From a checkpoint of a small transformer trained on Wikipedia.
Architecture: no biases in attention or MLP, an embedding shortcut.
Training: 117M tokens, 8048 steps.
Each number is 128 + 24 x the weight over its row's rms, rounded and kept within 0 to 255. Layers, rows and columns count from 0. Numbers have three digits each. The size before them is the row's rms in percent of the matrix's.

# q: layer 8 attention query, 128x128, rms 0.14, rows 91-110, columns 0-63
# k: layer 8 attention key, 128x128, rms 0.14, rows 91-110, columns 0-63
q91 116:128151144150128102150142091104131171098112096139087117126104114130145173120119099107123149170129118157105106150118082146068126134153107100130122148096123133148119145139118108096108134139115144
k91 113:142089107135116130092140138131158125127105138145156122150133100144123133163142123129151104113114167121088125148096156095147186124110133136113156129116133161143146121112145133149152099104129195
q92 100:117196104160168124146116096101130141090156136129136109138155116149138142093135102147130100130131120122159081119118136110118083122164135137146101146126057109104139129078137083132079137141130127
k92 097:158149141129099153121097151148107129093132152126132150159136154112132159094134118161135122126153069113160145094130117172152109103156131118130134087122135068158161150179191115125081156135132107
q93 111:116127108091153120120137134135181132122097102161085145119107130158113147081138094134173101125132148125117132129113106113153138134121171117086144094135097122169142066125132079085149115117165127
k93 108:120174079126102152180186113145112104134149119096118099104125172146124130088151122167162125168115139138101160143172158111131114096125106136152113116110119128139167137135140119161114106120121095
q94 098:142121124093125091137102147130122141177134094147117087137108181134126175136090098126085123136079142101094134154090076107132124102154154101158133133153143146167121099145124160102126068132148146
k94 098:128101126115147129166170118108124144103101134131123120123174121133088114154131096109132138130116139100127111126148179136110134125130138121105174137081147131079135156135160103174124147177089134
q95 108:121096170158124073091112151110127137151096159128135157140124124137075138083125165114078135131095116147120150174099119149170127128126123138119118115187161121136113131095105155150123077132113160
k95 108:105120147111144111112109127136070119122169119138138154100175098109124114164118147082139109067098156137153140132118105116081169122129165103126164105141169115105102123090161134102136158127165133
q96 101:151114113123129116123148153112123120157143101133130088166121160178142159109120108087123124132132131103099136120147119129113080150145118152174130131114122114126119126182107141074072137126091112
k96 101:129120160147103103119085101126136130094093124116125112144161102130121108138143098097110159175106135099122104125126131142095161166127102129110194150095152124105113148109123148160127117144112162
q97 105:134147141100130114135103122123136119133165118136141121101177097141136104159133132080113138115123103154154142149093153150103117147150164160170175192097120130122120124089175109156113132154139121
k97 104:108126140128148139107124146116147091108114160116122167135141107160113097088112162135136154103146100115150068134104107150173102116115080119141096120098128090162130127122165129109144134104138113
q98 106:130105119109123109114140118145116148178120148111143187128122151133078167102144126105082118111120118129122161118162092164122109149144140152145121088130162118115128139184132153139128109125133143
k98 104:102119119130083111103114119111156141106148129141109115154131108142149125114131146131136139168087153095122140115128123110115134165120103113151157136125128141125113151141080115125151155135107165
q99 108:124080134100153152108150139106138096124118192101118123165111130129126121094155127129179114163171113103128139138148164117153105148120094114104117086120091131117155114162104115105153087132144099
k99 108:105191123108100157163121091162149106086087090129121085114155161085146099130145123155090143126131121131112159090143139133087097124155132121133144132125166130135156121146136167130139143126091108
q100 104:124163082161129118142150110164127164134115099137132146119170185120091123118130122166106112121116124139133119091095127174101137116127140137129132113101146118100124188129120179158087141118080145
k100 099:144127120130110127131117133129119152108139110102058135118119094122129159171111142090141144143144113106147159160177091101132120134128126156195090117102126133146097127147106126109081143107120129
q101 107:130175147149147156130152133158139141126136105127156166114187136146104115169114136128116133088123128115151110104112152149084135165120168162124147131108151110093132160093104171138085158118063136
k101 101:126142134144113119121091140121128123137124146111062152136092124122132145099128148107104152147162070104134140133162066113170096090135095183188074085119122102150123106147079110137101108107133118
q102 108:135114161110140112102120173125114148153142122142126105120135150140122173135128092143101176147103121088133140130063131121085140124156131132159144169147190139137103109133120151123116103116106138
k102 103:098111137134154133133087124118119144134146129147062154125114129132106099121120141155116114090109145143099094163155113113139125121091099111108093139115102153094077130137117117111140118127126154
q103 100:122131144145125146126145122108110157093172138114108145148144167154157124127115102137124189163095143109075110100118099118130123138162131173102158167119148130142118156162139156111127158108139111
k103 102:125111134148133099086102175106116092164134160139134127123098153159104137142131153122133057091097153140129134166135087151149158126089118128095109118126147140093067158123140162131154127119161177
q104 109:125143108154118127145136142145153141088164111128135170112143160114104178094133129121120149154120097135140130125147103161115110148170108121104140159089130100097095213131142128106124112131114137
k104 110:130112112123091130113093121152120171092151128156132126159097108136158119106122134155136157078111143122109124137114099121105137138126171116171098108134149138122101109099133126110121170123147132
q105 116:138153127093094117132148090161158128147138136085130125140140114125092150169130133136125145126160095109154122127136122109172098136144167113151123131125129128174168144074125156134160096158098135
k105 116:123134166117154143158113168078112143135141142144144121121135106104134101126129096145083157113116117091150130050128165123089117078144186122117125159126154102139077131131129143108132141137111087
q106 098:153172141091128150109144134095140118090176135131144152157148128147110133115135084126092157109131103106130122083146134134106089137153099125124119166142094099118166150126135119090103168116108103
k106 090:087121140149134101120109150093113141113105138178117111146101147147117151084152114141111118160099123120120139141067071115106138144134122138149115108119087134105079131122106133086124109132143141
q107 090:103106159151136139157165143127126137109150152109119151115160168150138131141119059079152188176106125108112115123098097122111135157153099141101166155110142118133136155134132133123099101125150122
k107 098:139155146127132124108087169141124067140120165137163121130103140125093132122130161115147063068119154138117149126134116132129130101107149140123123099151171129137073152160121157115153112092131132
q108 103:136089138138124122127064167108141104119109149119133109151114103082127153146102136118146126133134124128139157156117160106141106092109094092134148175135115114150153159142121157105133106132148117
k108 106:115118167098164134141113075101102152097118113120179106105149073080095101185140104105087146149114101148133123094122139116079131148123121119094146148119111151100143106108140127142123116136101114
q109 107:118098128145118098108147174131084156154144157123137148119120126124177173157106112106109130143079160124163107172130129083160095114114139173127151117168190131133148131107151132159158129151165174
k109 104:162138131118100108126108108156130129094140146104139181158142122122093130075144144136170143124161088102107137111165124096145128097131155108148132119125163120131151121162078087152176073132117126
q110 116:119127132104143150102105118118122133118127067128109131122139183101125154085102094107141083118123128125094129113112064170155102126126161167094110104131131123170108143140123151079122163137149115
k110 111:117128099135141108144168111106098122147147146121153087131115123165163100138157144160183135159124171134124123178132139153136163152116098103152166113123119139089132169071142147143135151152148119